From a checkpoint of a small transformer trained on Wikipedia.
Size: 9 layers, 28.5M parameters.
Architecture: rotary positions, attention and MLP in parallel.
Training: a variant of SOAP for these matrices, 698M tokens.
Each number is 128 + 32 x the weight over the matrix's rms, rounded and kept within 0 to 255. Layers, rows and columns count from 0.

# layer 4 MLP down (transposed), 1024x384, rms 0.123, rows 740-757, columns 0-127
[[121 153 113 116 149 144 153 127 115 197 115 143 103 143 124 127  92 173  63 109 154  66  97 181 120 170  55 183 142 100  85 120  85 243 150 168 109 127 165  91 146  88 142 169 113  78 123 177 129 147  89 111  86  60 135  79  90 152 166  99 174  83 103  57 134  80  72 120 169 154 162 115 155 134 146 102 170 127 165  92 161 117 129 188 149 126 122 102 163 155 100 105 103 145 169  81  74 108 112 124  99 146 166  91  89  54 131  95  94 160 141 116 144 108  88 108 169 160  62 152 150  97  94 114  73 131 175 128]
 [ 70 175 108 132 136 158  94 180 129 112 150 228 114 147 114 152 155 127 135 169 159 139 117  88 167 157 105 145  73 108  97 171  77  87  75 172 132 194 116 147 133 159 196 178  92 170 217 100 105 134  83 126  84 140 107 171 135 146 142 111 127 100 114 133 133 204 103 154 109 145 101 120 118 143 105 119 112 197 129 148 159 137 115 154 113 131 175 135 159 116  94 181  68 145 112 163 128 107  87 129 140 117 106 142 135 123 127  78 130 127 104 122 124  76 156 141 135 173 156 133 114 185 179 141 121  91 139 128]
 [ 99 120 115 119 115  92 140 169 162 167 155  86 115 134 168 108 159 124 189 137 120  81 140 163 137 144 142  81 150  83 138 144 196 116  92 114 131 114  94 139 137 148  89  65 147 103 155 170 135 128 113  92  83 138 111  88 153 128 130 146 125  98 128 135 127 115 137 133 111 121 151 163 139  94 130 136 131  79 123 176  76 127 132 163 162 137 140 127 119 147 149 163 131 184 154 132 143 109 156 118 118 104 105 159 155 110 149 189 167  62  92 145 106 210 116 160 143 130  68 114 104  77 145 103 125 178 110  95]
 [ 73 146 130  86 115 193 121 148 149 119 142 103 126  62 107 154 151 113 100 139  79 107 120 114 130 130 117 111 127 192 123 172  81 164 132 174 132 119 146 130  67 107 105 141 119 178 155 137 156  90  82 155  81 149 159 120 107 147 127  24  84 167 146 108  87 113  86 201  92 110 122 136  71  85 122 141 104  98 121  65 111 145 112 152 137 163 140  86 118 104 129 136 101 119 116 171 146  94 143  90 122 127 138 107  90 148 125 149 130 120 126 101  81 172 130 116 129 117 177 119 113 125 117 161 168 161 128 102]
 [141 109 137 158 155 167 163 138  76  92 185 119 134  93 169  71 188 132 104  89 124 132 105  47  90 134 113 206 121 148 115 107 174 135 124 107 119 109 163 103 108 111 137 119  63 142 134 142 104 161 132 108 151 145 134 137  83  84  64 149 142 101 169 163 159 104  86 106 118 146 104 160  85 116 135 118 119 158 100  90 139 143 161 109 148 131  97 149 140 116 166  98 219 161 156 103  96 162  90 160 147 136 145 102 110 163 176 205 167 141 159  61  95 126  91 146 197 170 129 107 170 167 134 136 161 118 112 146]
 [152 114 103  93 142 110 107 175 123 115  98 188 159 119 110 113  90 125 106  79 148 121 121 147 121 118 149  62 197 129  90 119  59 162 181 115 110 155 153 128  87 139  93 173 160 101 140  87 100 101 132 133 108 114 150 111 110  79 183 143  97 138 180 108 146 136 116 133 150 139 171 122 114 169 128  81 160 133 143 172 145 202 144 136 100 154 125 100 124  78 138 129 120 123 174 147 135 135 105  73 124 121 141 140 169 168 157 107 130  48 174 170  83  75 115  86 170 115 136 151 134 179 110 145 133 114  96 180]
 [ 91 118 156 112 114 125  80  67 136 147 123 110 211 132  98 140 177 154 123 145 118 141 167 144 164  86 123  96 146 184 123 144  81 137 105  27 127 104 122 223 143  98 107 140  52 130 137 114 127 133  84  90 115  66 114  82  93  76  79 123 106  78 137 110 131 131  90 111 121 136  65 138 101 134 135 193 181 105 148 128 143  88  99 130 118  85 181 108 155 141 154  68  89 133  97 150 168 124 129 122 119 149  79 117 155  86 132 158 122 106 138 162 108 115 126 131  90 194 151 150 128 112  79 142 183 109 157 221]
 [129 167 124 117  87 153 134 169 151  97 150  78 149 143 133 113 157 101 151 133 140 149 125 127 100 137  61 196 129 137 171 111 105 146 111  95 127 121  95  90  95 156 121 121 101 162  78  90 145 130  96 167 108 112 156 153  91  90 118 125 127 182 132 124 131 178 156  87 153  91 149  91 148 152 115 123 151  91 152 159 151 104 136 122 178 178  76 107 138 137 154 146 125 141 110 150 123 147 136 148  99  90  74 103  75 150 146 139 116 149 143 107 175 117 129 143 192  56 116 126 117 164 182 108 110 134 135 118]
 [108 105 128 188 101 112 123 129 134 147 153 153 117 101  90 156 224  91 140 157 148 138  96 110  92 156  94 137 104 113 124 170 122 146 142  68  98 135  71 122 134  98 173 124  69  92 163 100 165 129 155 142 139 134  54 151 133 146 132 163 102 130 124 100 101 168  79 122 135 153 127 107 168 106 145 185 191 157 137  47 118  92 112 148 110 139 120 112 124 148 106 117  91 158 161  79  80  88 125 142 106 121 122  67 138 115 155  94 134 153 144 159 158 154 104 201 145 125 135 114 129 141 209  63 164 142 132 126]
 [135 192 140 162 114  65 104 145 166 131 129 142  98 183 103 127 179  81 112 161  96 108 106 117  91 154  55 142 144  89 141 129 147 151 139 116 192 146 203 152 129 113 113 131 128 151 149 118  87 104 153 139  84 170 106 105  45 146 129 126 152 130  75 176 132 118 133 109 124 187 151 102 144 163 100 114  65 120 128 135 111 136 171  98  96 141 144  89 122 173 169 157 149 104 114 124 115 119 124 133 109  74 149 128  99 181 142 211 110 101  80 133 161 121 128 160 188  67  92  94 145 138 119 111 167 123 115  88]
 [149  86  95 107  89 168 126 149 133 143 106 140 137  97 107 167 169 133  48 115 140  38 139 173 167  60 100 149 164 100 152 120 211 166  87 196 111 152 144 180 123  99 123 106 142 201  96 105  64 152 122 117 122 142 148 103 122 168 146  89 137 159 122 108 131  66  92 140 104 132 159 149  78  95 139 155 162 114  61 171 188 100 144  66  70 195 185 155 122 101 148 126 114 172 153  99 112 133  81 141 126 148 137  87 129 129 145 104 154 171 128 119 111 112 189 166  67 198 158 164 120 171 154 138 102  90 136 102]
 [146  89 161 102  76 169 119 122 127 122 123 124 120 105 155 164  95 104 123 151 141 118 145 159 155  53 159 151 137 126  92 129  64 200 123 132 140 193 169 101  78 211 170 126 147 113 164  76 125 174  46 117 119 109  86 123 175 119 150 124 157 137 143 178 102  96 122  67 161 133 110 127 164 151 108 165  89 114 136 155 147 132 211  99 171 195 117  98  81 158 145 136  88 125  99 113 163  79 178  83 116 191 145 176 192  63 139 111  83 149 120 126 179 125 116  96 187 106  66 145 133 129 113 148 126 133  80  83]
 [106 112 137 120  96 140 116 107 100 156 151 164  90 119 117 101  95 153 129 150 149 142 154 102 148 161  98 158 121 171 106 197  69 113  86 162  51 112  99 107 111  86 133 155 189 195 103 153 153 172 164 152 107 113  78 115  83 120 132 129  98 208  76 175  95 132 132 128 166 158 132 113 137 173  96 122 129 115  99 108  78 136 105  67 116 106 100  64 147 169  54  93 167  81 169 129  96 129 120 108 131 156 108 141 132 101 130 149 130 153 131  82 153 149 131 115 135 117 181 137 149 100 110 164 117 177  98 143]
 [130 148 120 137 131 102 141 109 106 161 139 148  79 147 127 161  92 105 158 172 107 126 103 100 143 163  91 126  83 138 111 105 185 165 147 168 125 140 142 146  62 134 158 147 167 163  87 158  92 150 121 150  90 133 197 155 118  82  80  74 112 127  94 117 148 137 162 137 137 116  92 130 144 152 172 186 120 146 154  99 149  51 162 102 128  74  96 131 137 128 152 142 109 113 117 139 140 153 139 109  71 133 171 125 137  91 106 142 100 166  90  61 125 150 124  92  62 154 152 147 116 182 133 158 140 160 107 181]
 [131 115 136  99 115 128 157 148  40  25 131 127 128  96 168 125 132 120 108 162 136 116  71 124 111 189 116  81  94  88 143 155  78 112 162 187 134 155 161 147  81 125 162 135 146 136  77 135  34 106  89 177 139  96 119 155  77 130  82 165  60  96 128 103 181  90  98 156 191 139  95 116 112 114  70 156 120 161 174 102 116  71 113 157  79 178 138 139 112  94 123 110  92 146 153  66 138 118 124 131  77 191 148 123 177 115 104 120 141 187 151 129 133 105 123 148 104  76 162 176 115 104 124 106 157  79  65 140]
 [120 155  73 158 107 156 154 127 136 100 151  89 127 142 145  91 161 126 147 101  76 107 113 161 132 157 117 143 116  84 116 158  55 115 100 162 118  57 157 150 162 115 117 146 167 183 168  92  66 113 109 179 142  97 175  94  96 131  88  88 172 152  94 124  94 114  85 123  98  79 171 175 126 142  88 133 119 112 107 148 130 175 137  80 127  80 172  74 132 151 132 120 165 187 114 137 160 162 137 137 129 151 154 144 155  89 105 160  91 105  86 147 103 127 174 102 147 182 122  77 119 123 143 131  66 178 130 144]
 [141 142  86 175 155 120 152 121 118 131 118 146 108  85 155  99 157 133 181 171 123 184 127 129 144  91  85 164 114 160 134 127  47 162 159 145 102 140 149 155 105 155 107 151 133 143 144 152 140 195 108 156 124 145 145  99  63 115 111 132 131 124 105  98 131 111 158  74 118 139 154 112 127 103  89 129  75 123 166 113  59 154 145 135 135 152 116 132 140  79 148  87 151 176 109  95  96 152 184 147 122  99 199 183  93 150  69 182 151 166 109 107 133 163  96 107 183 100 142  66 121 107 125 117 105  92 109 116]
 [132 224 105  96 161 186 140 132 129 137 133 155  76 173  79 141 117  83  83 111 122 109  68 140  68 113 104  71  88 122 169 134 255  94  86 131 182 164  63 157 134 112 120 118 136 118  96 112 171 105 101 124 124 144 159 167 103 112 117 110 127  66 179 123  78 151 129  90 110 153  75 144 149 132 134 184 102 118 103  85 141 149 130  61 112 153 129 129 145 136  95 135 129 147  57 134  88 110  84 144 176 119 149 178 158  91 128 125 162 162 136 154 155 164  97  97  90 166 123 119  89 119 113 119  23 128 178 167]]
# layer 4 MLP gate, 1024x384, rms 0.128, rows 741-758, columns 0-127
[[176 118 177  91 105 115  76 152 139 143 106  78 229 149 136 146 156 149 151 114 127 160 111 154 147 165  90 116  75 123 160 186 147 139 128 124 132 135 156  72 192 178 100 125 164 169 169 158 109 102 146  99  55 135 102 139 103  79  97 104 154 111 142 152 156  83  92 125 165 137 135 148 213 132 143 115 119 151 187 124 115 156 110 130 120 130 151  92 194 128 186 179 159 121 175 133 113 108 157 123 101 164 143 171  98 144 174 169 138 130 166 120  96 143  98 151 145 107 105 155 132 130  68 113 193  91 141 116]
 [148 115 105  72 164 154 126 113 119 115 167 161 127 169 126 138 125  92  93  87 107 104 181 168  64 171 130 155 163 135 100 123 209 149 162  90 149  63 187 116 159 155 105 156 187 143 166 113 158  81 106 104 164 153 121 112 125 113 123 105 192  91 112 108  97 124 167  71 146  71 131 141 133 158 131 118 128 154 143  73  83 112 138 175 142 163 154 116 108 100 151 191 143 160 106 177 112 105 158 130  77 103 179  59 159 116 103 109 120 111 107 129 134 145 125 144  93 168 146 121 193 167 101  93  97 113 146 151]
 [142 176 102  99 121  89 122 118 124  92 199 155 158 120 107 165 108 141 130 167 103  84 155  88  84 117 113  71 168 120 109 139 154 151 125 175 125  74 165 142 133 159 123  37  92  86  94  92 145 140 117  90 149 139  90 143  97 136 139 106 110 156 114 109 116  48 171 172 140 156 101 122  84 171  77  55 129 141  92  98 121  89 131 161 106 109 127 135 126 131 104 163  56 115 179 168 144  98 121 158 117  75  80 129  96 104 176 112  49  66 158 154 120 189  82 149 220 125 165 192 114  92 149 132 136 116 146  95]
 [ 65 192 131  82 113  73 100  72  83 188 154 115 151 137 136 140 116 107 189 108 131  94 162  67 104 206 106  63 141 118  91  57 151 150  96 156  58 119 148 130 108 154 158 136 107 107 173  78 137  74 144  49 158 153 105 136 157 166 127 109 154 162 123 138  84  98 137 165 162 111 122  94 195  92 126  95 168 141 179 104 151 143 142 172 156 111 161 127 117 168 112 119 108 168  96 114 101 178 130  78 134 130  32  87 131 133  77 129  76 126 126 137 160 122 166 111 154  65 124 133  93 157 133 134 184 101 151 153]
 [127 147 101 155 164 132  75  91 108 104 138 124 137 129  81 171 103 154 103 102 122 118 139 167 128 119 107 115 139  90 138 142 121 122 134  76 121 117 121  98 159 115  84  97 221 169  83 166 157  88 114 111  70 140  79 187 104 140 170 145 133 152 107 120 109 117 102 177  70  78 195 128  68 139 157 191 111 140 143 129 161 115 129 130  87 134 101  86 174  93 142 121 130 106 180 108 153 142  84 159  60  70 141  99 104 188 208  26 161 106 180 115 117 103 153 192 151 110 135 168  97 123 101 144 157 138 175  94]
 [181 137  84 190 119 100 101 123 137 142 144 174 114 174 137 105 169 136 128 107  94 141  67 110  80 117 177 158 151 147 119 125  98 137 126 168 156 144  99  97 115 141  65 105 148  76 186  79 197 148 139 123 164 172 157 154 125 104 152 124 123 120 122 112 129 117  75 135  34 117 148 155  87 141 193 124 125 131 213 193 126  98 174 107  83  72 107 106 141 135 151 106 157 123 129 108 119 187 166 191 117  78 163 206  76  89 115 141 164 103  98 105 110 130 155  75 118  84  91 134 115  99 146 173 152 136 181  64]
 [ 55 138  83 153  87 148 148 144 121 164 149 144 120 104 144 118 174 128  87 126  83 126 133 135  86  91 131 109 115  92 148 118 114  82 118 117 127  83 121  72 129 148 105 105 113 143 145 144 161 134 123 178 190 178 102 194 107 152 100 127 139 159 144 137 110 112 173 142 126 105 115  86 133 106  86 133 152 142 192 163  54 116 173 124 146 156 131  73 105  85 129 118 136 146 162 182 180 107 135 138 143 162 103  67 121  95 139 123 145  84 145 110  43 142 179 120  84  87 164  96 128 126  91 110 220 103 129 154]
 [147 119 156 159 124  91 183  94 128 145 118  84  72  76 148 114 157 117 114 123 101 139 119 142 130 105 131 106 163 123 167 130 121  85 166 152 135 138 147 156 149 103 127 108 114 122 135 115 122 114  87 140 165 105 146 123 144  57 159 128  90 134 184  99 174  83 147 147  97 133  98 117 151 174  91 157 125 149 132 208 120 120 157 179 123  66 175 101 142 109 131 117 139  84 146 150 164 142 175 126 120 175 111 166 182 120 153 145 173 112 120 125  70 108 147 156  50  65 123 124 130 123 138 145 135 142 157 149]
 [131 123  65 165 179 124 106  99 133  94 114 143 147 104 122 100  70 179 119 100 162 137  84  68 106 104 137 125  95 168 174 180 105 106 130  83  67 122 116 140 101 119 160 122 117 155 147 150 140 127 150 130  97 112 105 157 210 172 143 135 117 155 153  95  68 118 101 147 115 102 107 148 155 111  64 111 158 172 142 101 165 147  59 123 191 140  80  70 146  45 140  57 118 138 202 116 158 140 127 133  79 142 134 142 150 155 151 160 102 164 186 140 159 141 120 128 163 129 204 148 136 124 147  67 141 134 153 155]
 [124 126 118 157 102 109 155 126 154 114 155 119 112  73 171 139 146 133 150 111 156  52 144 106 169 139 137 107 123 131 116 145 138 106 101 105 122  95 138  94 153  51 126 139 115  98 148 154 114  95 102  92 155 104  89 173 107 191 125  80 102 137  89 180 147 180 170 121 118 100 135  95 154 157 149  97 103  99 148 173 183 117 167 140 147  83 125 117 109 135  75 137  90  99 112 133 170 149 128 139 204 127 157 133 134 111 189 134  85 158 124 121 104 162  87 106 105 128 175 134 121 147 125 151  65 149 148 118]
 [ 98  81 110  90 182 144 128 192 180  59 168 148  90  95 163 105 186 104 175  94 138 136 105 135 140 171 137 157 162 102 161 141  80 194 204  86  84 133 114 126 140 150  99 122 148 125  83  93  98  68  72 164 150 154 106 167  86 137 123  55 127 139 164 143 153 123 144 145 126  52  98 135  99 154 130 158 189 145 118 127 136 126  45 106 123 146 161 171 213  68 153  93 152 168 127 158 154 147 105 210 112 115 171 124 113  98 176 168 129  85 134 202  75 102 130 116 157 130 135  80 130 101 149 172 130 143 140 113]
 [145  91  96  90 157 181 157 135 135 154 102 143 121 196 178 137 155 122 151 129 166 179 159 179 111  76 130 171 101 146 155 120  91 131 201 167 153 150 136 108 161 129  76 117 185 172  93 104 138 115 193 170  73 149 148 135 148 107 172 144 150 142 140 123  87 100 118  96 156 183 165 134 152 154 100 115 105 114 146 122 196 105  71 111 123 167 108 149 142 124 165 160 181 123 197 136  98 126 144 205 136 150 149 169  87 169 124 140 120 144 101 115 117 110 129 124 110  88 113  83 160 127 129 199 133 115 158 124]
 [144 183  80 137 180 144 172 179 105 132 163 102 120 152 164  82 104 126 137  77 131 126  85 177  77 169 120 183 118 131 124 114 134 147 117 126 213 106 130 111 115 147 125 112 154 142 111 145  99 160 162 105 149 115 125 207 101  98 145  94 139 123 144 122 137 121 116 145 136 150 123 182 121 119 178 193 150 134 146 109 122 153 122 145  66 147 117 151 140 115  94 160 160 120 118 156 115  65 135 112  96 158 105  83 163 128 176 105 102  58 146 162 140 122 100  80 136 119 159 191  90 138 166 142 124 161 181 145]
 [133  82  87  90 192 135 131 125 104 141 154 125  94  64 138  78 126  97  98 131 196  82 124 151 154 143 112 142 151 113 150 102 121 175 176 134 127 145 172 144  62 137 175  51 198 114 145 132 137 146 103 157 121  88 143 172 174  97 143 109 154 133 125 141 138 142 129  90 157 101 114 135 150 158  98 142 142 136  82  99 138  77 105 177 154 130 157 120 131  94 111  95  84 124 150 100 117 104 138 159  98 164 167 148 111 140 110 146 146 140  81 169  67 175 183  93 132 102 181 174 118 118 174 128 186 137  75 148]
 [126  92 162 114  80 100  79 125  98 133 131 122 136 130  80 157  94 134  90 114 106 131 109 139 138 145 121  93 143 171 107 156 181 114 157 124 198 109 112 118 151 110 186 121  91 137 216 152 144  92  80  93  86  80  97 135 113 130 128 113 100 162 123 223 120 123 187 144 143 131  54 126 109 222 168 135 186  91 226 138 105 104 161 124  89  89  88  94 104 156 132 133 142 195 187 165 124 116 127 162 172 121 188 142 126 104 150 115 116 102 105  54 151 135  90 121 167  98  99  59  96 102 133  93 163 117 126 115]
 [ 74 102 182 126 151 107  79  93 114 108  86 118 151 105 118  77  81 119 144 147 119 143 139 101 110  97  80 144  84  90 139 108 142 111 136 131  94 133 144  88 155 143 147 152 110 156 132 142 212 140 151 158  93 156 181 173 121 105 143 159 131 121 128 151 149 143  38  77 100 109 166 140 131 107 111 116 142  83 166 120  86 212 145 128 158 148 185 113  32 177  84  80 159  92 191 173 164 144 187 145 123  22 192  77 122 123 163 107  91 163 161 160 133 115 114 148 136  69 153  87 154 126 140  81 207 177  97 159]
 [138 125 135  92  79 120 128 117 157 159  90 146 101 128 115 131 196 115  91 147 128 134 144 157  98 116 126  80 125 154 154 122 123  62 105 117 134  90 151 139 153  92 144 184  99 227 106 123  86 138 153 134 139 146 189 135  90 156  89 202 101 131  79 100 118 107 153 122 148 153 120  94 154 119  61  83 129 116  98 113 114 154 135 122 183 151 151 101 173 137 130  74 149  89 173 105 146 119 113 113 147 116 110 163 113  86 104 126 138 135  98 122 103 141 138 149 138 125  99 169 136 167 142 139 183 169 120 128]
 [ 69 109  79  67 114 175 139 156 113 102 133 132 141 180 105 110  70 140 162 162 170 135 128 167 101 140 135 139 142 136 104  59 142 148 128 148 105 155 135 149 153 175  81 129 178 173 118 141 129 128 100 139 132 158 136 125 168  86 164  67 146 148 211 145 128  66  68 150  96 135 104 126 148 105 120 106  75 157 156 130 137 160 134 141 105 146 130 153 169 190 149 143  97 110 111 145 161 187 128 117 154 159 131 183 163 104  84  98 161 122 122 120 135 185 111  76 150 161 146 128 175 135 193 173 133 187 131 165]]
# layer 4 MLP up, 1024x384, rms 0.133, rows 741-758, columns 0-127
[[114 133 152 116 132 171  73 127 118  70 125 112 208 143 103 160 147 118 152  73 187 130 159 142 116  87 144 143 145 129 132 189 144 124 179 200 121 188 138 156  74 149 103 169 155 127 127  99 105 153 124 149 116  99 164 142 122 188 128 130  97 110 190 127 137 116  99 106 176 199  90 113 132 121 129 122 118 183  67 124 108 134  73 112 115 115  81 170 121 104 134 173 100 148 155  80 106 156 119 137 104 153 151 108 137  99 173 150 138 109 139 129 177 117 125 128 144 168 157 149 154 110 125  85  87  94 154 101]
 [171 144  20 146 152 166 141 110 142 139 153 139 107  99 151 162  63 136 159 119 151  86 137 152 165 135  64 140  37  78  89 191 130  97 116 116 141 162 143 168 127  82 123 147  76  77 100 180 109 102 126 150 127 176 207  64  34 132 129  63  96 150 158 154 177  71 106 113 124 144 104  97 153 124 120 117 122 180  69 115 125 153 117  71 138  81 142  72 106 111 119 157  68 141 120 172 116  66 148 192 125 132  97 151 109 111 148 152 130 144  96  60  80 136  80 150  92 165 140 157 113 148 102 177  99 169 145 135]
 [ 86 127 160 153 187 108 129  82 124 110 108 149 120 119 172  78  97 108  81 160 145  86 139 150 128 116 141 177  96 143  88 103 162 134 117 151 136 139 132 185 120  99 142 185 189 103 142 135 163 169 131 181  95 108 133  92 177  86  95 142 135  93 158 158  92 151  64 133  53 130 102 123 112 146 117  31 188 115 127 181 172 129 137 156 151 106 140 144  92 163 106  57  98  89 152 217  64 152 147 121  82 107 148 159 167 111 119 109 111 165 120  84 111 113 109  87 130 150  87  86 205 142 159 120  87 129 168 117]
 [ 76 186 174 100 127 100 156 132 110 207 166 110 119 133 139  63 187 125 111  98 137 156 129  74 104 102 161 119 137 168 137 140  86 159 118  82  71 133 126 133 139 103  45 120 112 103  74 157  95 117 156 184  71 121 167 153  51 144 120  95 177 153 141 139  72 103 212 155 101 156  63 146  93 145  55 152  81 141  92 153 184 173 102 138 160 204 156 171 125 112 117 124 116 148 150 120 134  85 105 118 132 104 144 108 142 102 178 202 124 152  56 166 106 171 158 174 139 176 128  64 140 184 114 130 105 108 102 172]
 [103 116 118  86 119 209 149 136  61 138 141 123 171 171 174 166  88 194 146 132 146 120 148 153 130 138 121 152 217 129  88 174 140 125 122 141 121 124 126  99 170 156 121 168 127 125  97 158 111 115  84 143  50 111 101 106 119 159 177 135 190 116 130 124 138 135 169 127 124  76  77 140  85 156 124 122 170 144  79  92 126 109 121 123 158 163 164  89 151 137 138 173 123  78 187  89 118 148 152  77 123 112 158 106 130 127  79 165 118 109 105  95 119 182 128  91 125 146 170  74 107 166 100 158 129 135 124 133]
 [134  90 105 118 165  92 102 159 156 168  98 106 101 167 121 157 134  84 143  82 145 131 166 108  92 132 144 143 169 145  95 109 141 154 122 111 103 111 110 126 142 152 151 125 115 165 145 128 141  97 172  73 151 154 117  77 119 158 149 159 130 111 150 113 135 133 125  77 121 104 140 156 144 133 119 111 179 144  95 110 123 153 153 112 136 132 136 150 134 112  81 137  57 161 145 153 147  78 205  67 117 143 121 115 133 156 116 149 156  59 127  90 145 105 104 127 131 132 124 143 137 126 139 123 126  92 165 138]
 [114 126 163  21  67  99 124 155 102 131 145 142 175 119 160 182 105 109 126  73 126 180 123 116 140 166 196 129 152 117 162 139 131 190 132 150 121  95 149 114 168 139 117 104 137 144 160 164  83 107  96 111 124 150 120 123 136 124  80 162 135 121 160 115 122 132 155 161 182  96 104  65 179  99 132 151 104  92 150 111 114 126 171 125 168 110  87 168 111  37 141  82 150 169 176 149 146 149 133 157 116  78 153 128 162 132  91 148 137 119 104 179 136 145 189 121 146 175  97 142 123  91 148 117  82 133 144 113]
 [125 135  56  99 171  75 133 117 130 119  91 144 134 112  99 111 155 137 179 123  90 163  76 177 148 137 153 120  87 126  54  65 128 108 126 102 159 113  97  80 127 108 146 136 116  70  95 182 123  97 103 179 145 139 166 179  93 133 121  61  82  60 151 121 186  96 182 154  97 135 132 154  77  81 157 118  79 159 106 148  86 132 147 137  67 127 162  95 144 131 168 134 137  11 111 154 169 110 125  15  78 137 111 127 117 105 145 139 147 100 131 149 143 121 192 147 158 131 145  92 141  77  85  75  68 123  59 106]
 [162 195 102 130 130  97 146 102 117 148 147 118 163  78 145 177 162  75  95 134 136 121 168 109  77 144  97  79 150 146 142 130 134 156  88 168  82 185 109 120 183 116 103 150 132 108 194 157  99  50 155 129 138  77 113 130  99 112 197 129 151  78 213 103 167 102 142  83 105  62  96  67 181 119  98 133 103  97  81 115 105 154 171  86 143 138 148 107  98 142  67 115 129 168 143  97  93 123 175  91 123 113 156 149 152 147  97  95  72  98  87 167 178  94 124 112 118 119 118 117 116  90 108 117 178 123 129 119]
 [ 90 145 122 155 134 154 150 185 102 164 147 104  84 183 148 131  59 123 115 144 135 111 167 121 178 117 119 146  88 138 160 100 121 136 141 177 125 125 138 172 114 127 112  72  80 127 167  86 171 127 114  84 111  92 128 149 160  66 147 106 201 184 175 171 111 160 104  86 167 123 116 148 164 135 164  64 142 126 134 175 113 113 152 120 117 141 101  79 165 140 136 146  89  46 119  47 119 171 103 163 166  94 110  75 121 145 167  57 176 175 140 137 112 101 128 178  92 114 152 110 151 139 114 147 103 130 103 165]
 [208  70 103 101 104 137 131 165 129  30 126 112 107 139 178 122 110  98  53  98 182 145 111 176 172 146 100 121 141 167 148 147  93  95  42 103 143 111 173 104  97 152 146 154 136 113 174 175  72 147 107 152  94  94 186 121  45 206  94  96 160 155  90 124 167  75 137  66 102 172  74 229 132 106 166 145 155 110  75 102 114 128 203 162  95 184  48 140 120  92 171  80 117 115  92 162 187  75 157 119  90 114  96 136 154  74 168 134 105 107  82 142 139 183 219 151  88 151 100 157 169 137 128 120 117  88 111 114]
 [107  90 179 156 129 127 181 178 116 157 120 137 144 104 125 121 190 121  53 164  81 113 170 112  85  88 116  42  91 169 116  64 141 155  98 135 121 153 169  94 150 130 158 135 111 190 110 118 175  52 104 131 109 170 156 101 116  98 138 134 137 103 172 128  76 153 114 128  89 154 125 195  77 125 108  98 232  76 160  90 104 110 122 128 146  98 105  88 122 153 146 124 144 103 168 115 136 202 172 117 210 118 135 136 175  75 161 125  70  84 116  88 139 146 104 138 147 101 151 177 153 127 116 105 155 194 133  86]
 [121  92 164  72 132 110 153 166  72 124  97 121 110 155 203 103 155  68 153 141 121 127 106 117 125 197  97 144 136 129 130 188 174  87 103 137 181 155 164 133 116 192 157 109 220 174 141 107 155 179 117 141 141 103 160 202 150 141 117  88 150  95  95 182 131 125  89 175 120 112 142 117 168 101 120 144 107 120 129 132  63 114 130  35  92 171 103 190 127  73 106 115 178 138 100  93 112 132 132  89 152 108 140 108 147  89  85 128  82 115 140 155 124 103 166  34 140  85 147 186 149 177 128 124  87 138 134 114]
 [159 127 102 122 148 157 166  88  53 108 163  93 126 147 131 146 117 139 115  75 137  77  89 153 151 141  80 126 167  95 107 109 168 126 121 114 125  98 130 136 103 122 100 134 138 171 207  84 139 108 112 132  78 124  99 116 128 123 136 129 130 110  79 132 112 119 142 182 147 124  52 106 102  95 115  92 117 119 144 158 138 168 136 121  87 138 174 145 148 122  60 162 105 115 176 136 115 130  79  76  70 166 139 140 163 108 164 111 184 142 108 192 111 129 148  92 133 118 100 111 142 161  95 120 103  99  50  94]
 [118 174 131 132 145 156 104 129 133 130 115 146 142  67 167 173 138 116 172  73 120  88 130  92 142 119 169 115 189 154 146 155 129 136  70  91 137 123  96 111 134 121 105  97 140 109 131 171 113  94 187 173 145 119 108 134 131 156  70 170 140 120 167 145 125 111 117 112 190 148 128 172 130 138  90  96 213 142 163  90  85 102 149 193 122 121  98 158 177 152 147 104 125 164 136 135 149 190 130 152 172  80  79 190 131 131 117 113 143 134 120 121 133 111 182 142 101 163 123 121  69  25 115 102  92 128 108 118]
 [107 137 115 130 124 162 136 176  99  98 110  69 115  72  94  78 128 159 144 147 139 139 145 157 152 143 119 146  49 134 147 116 172  50 136 137  92  75 176  30 167 132 152 104 133  65  95 124  99 143  41 164  89 127 156 119 140 161 102 123  68 137  84 107 110 126 104 122 101  94 148 136 187 170 105 163 180 115 165 108 139 173 102 136 110 102 101 142  68  90 159 110 115 134  74  96 136  95 148 193 181 127  97 128  79 157 113 120 109 164  99  61 111 190 171 115  85 242 135  85 129 144 117 122 160  90  79 128]
 [139 160 119 144  49 147 105 190 101 138 156 145  79 149 129 203 126 138 109 176 155 117 121 126  52 152 141  83 137 142 141 106 115  85 104 185 100  91 123 185 160 160 137 131  82 134 120 120 124 117 110 116 138 120  63  98 137 145 105  91 144 115 107 168 112 143 128 131 144  78  79 119 115  77 198 134 120 111 145  87 131 169 142  93 114 120 117 160 145 142 111  77 108 117 125  86  68 132 116 132 165  22 124 179  92  99 101 116 131 119 149 117 145 140 129 165 204  94  89  94 138 169 109  81 144 124 106  85]
 [154 115 126 115 135 160 132 123 100 131 122 115 163 154 103 191  86 144 196 207 106 115 113 136 140 125 122 153 152 103 116 131 148 123 173 108 157 140  88 179 162 131 135  44 133 130 149 130 156 140  87  88  97  98 138 133 119  82 122  82 143 137 101 161 182 124  85 124 142 117  97 139  91 102 177 197 164 119  72 107 113  68 180  96 123 134 180 120 161 103  88 160 133 161 127 104  90 135  73 184 135 121 190 135 131 105 140 111 154 165 111  93 145 192 140 151 167 117 138 127 121 113  60 117 114 117 212 133]]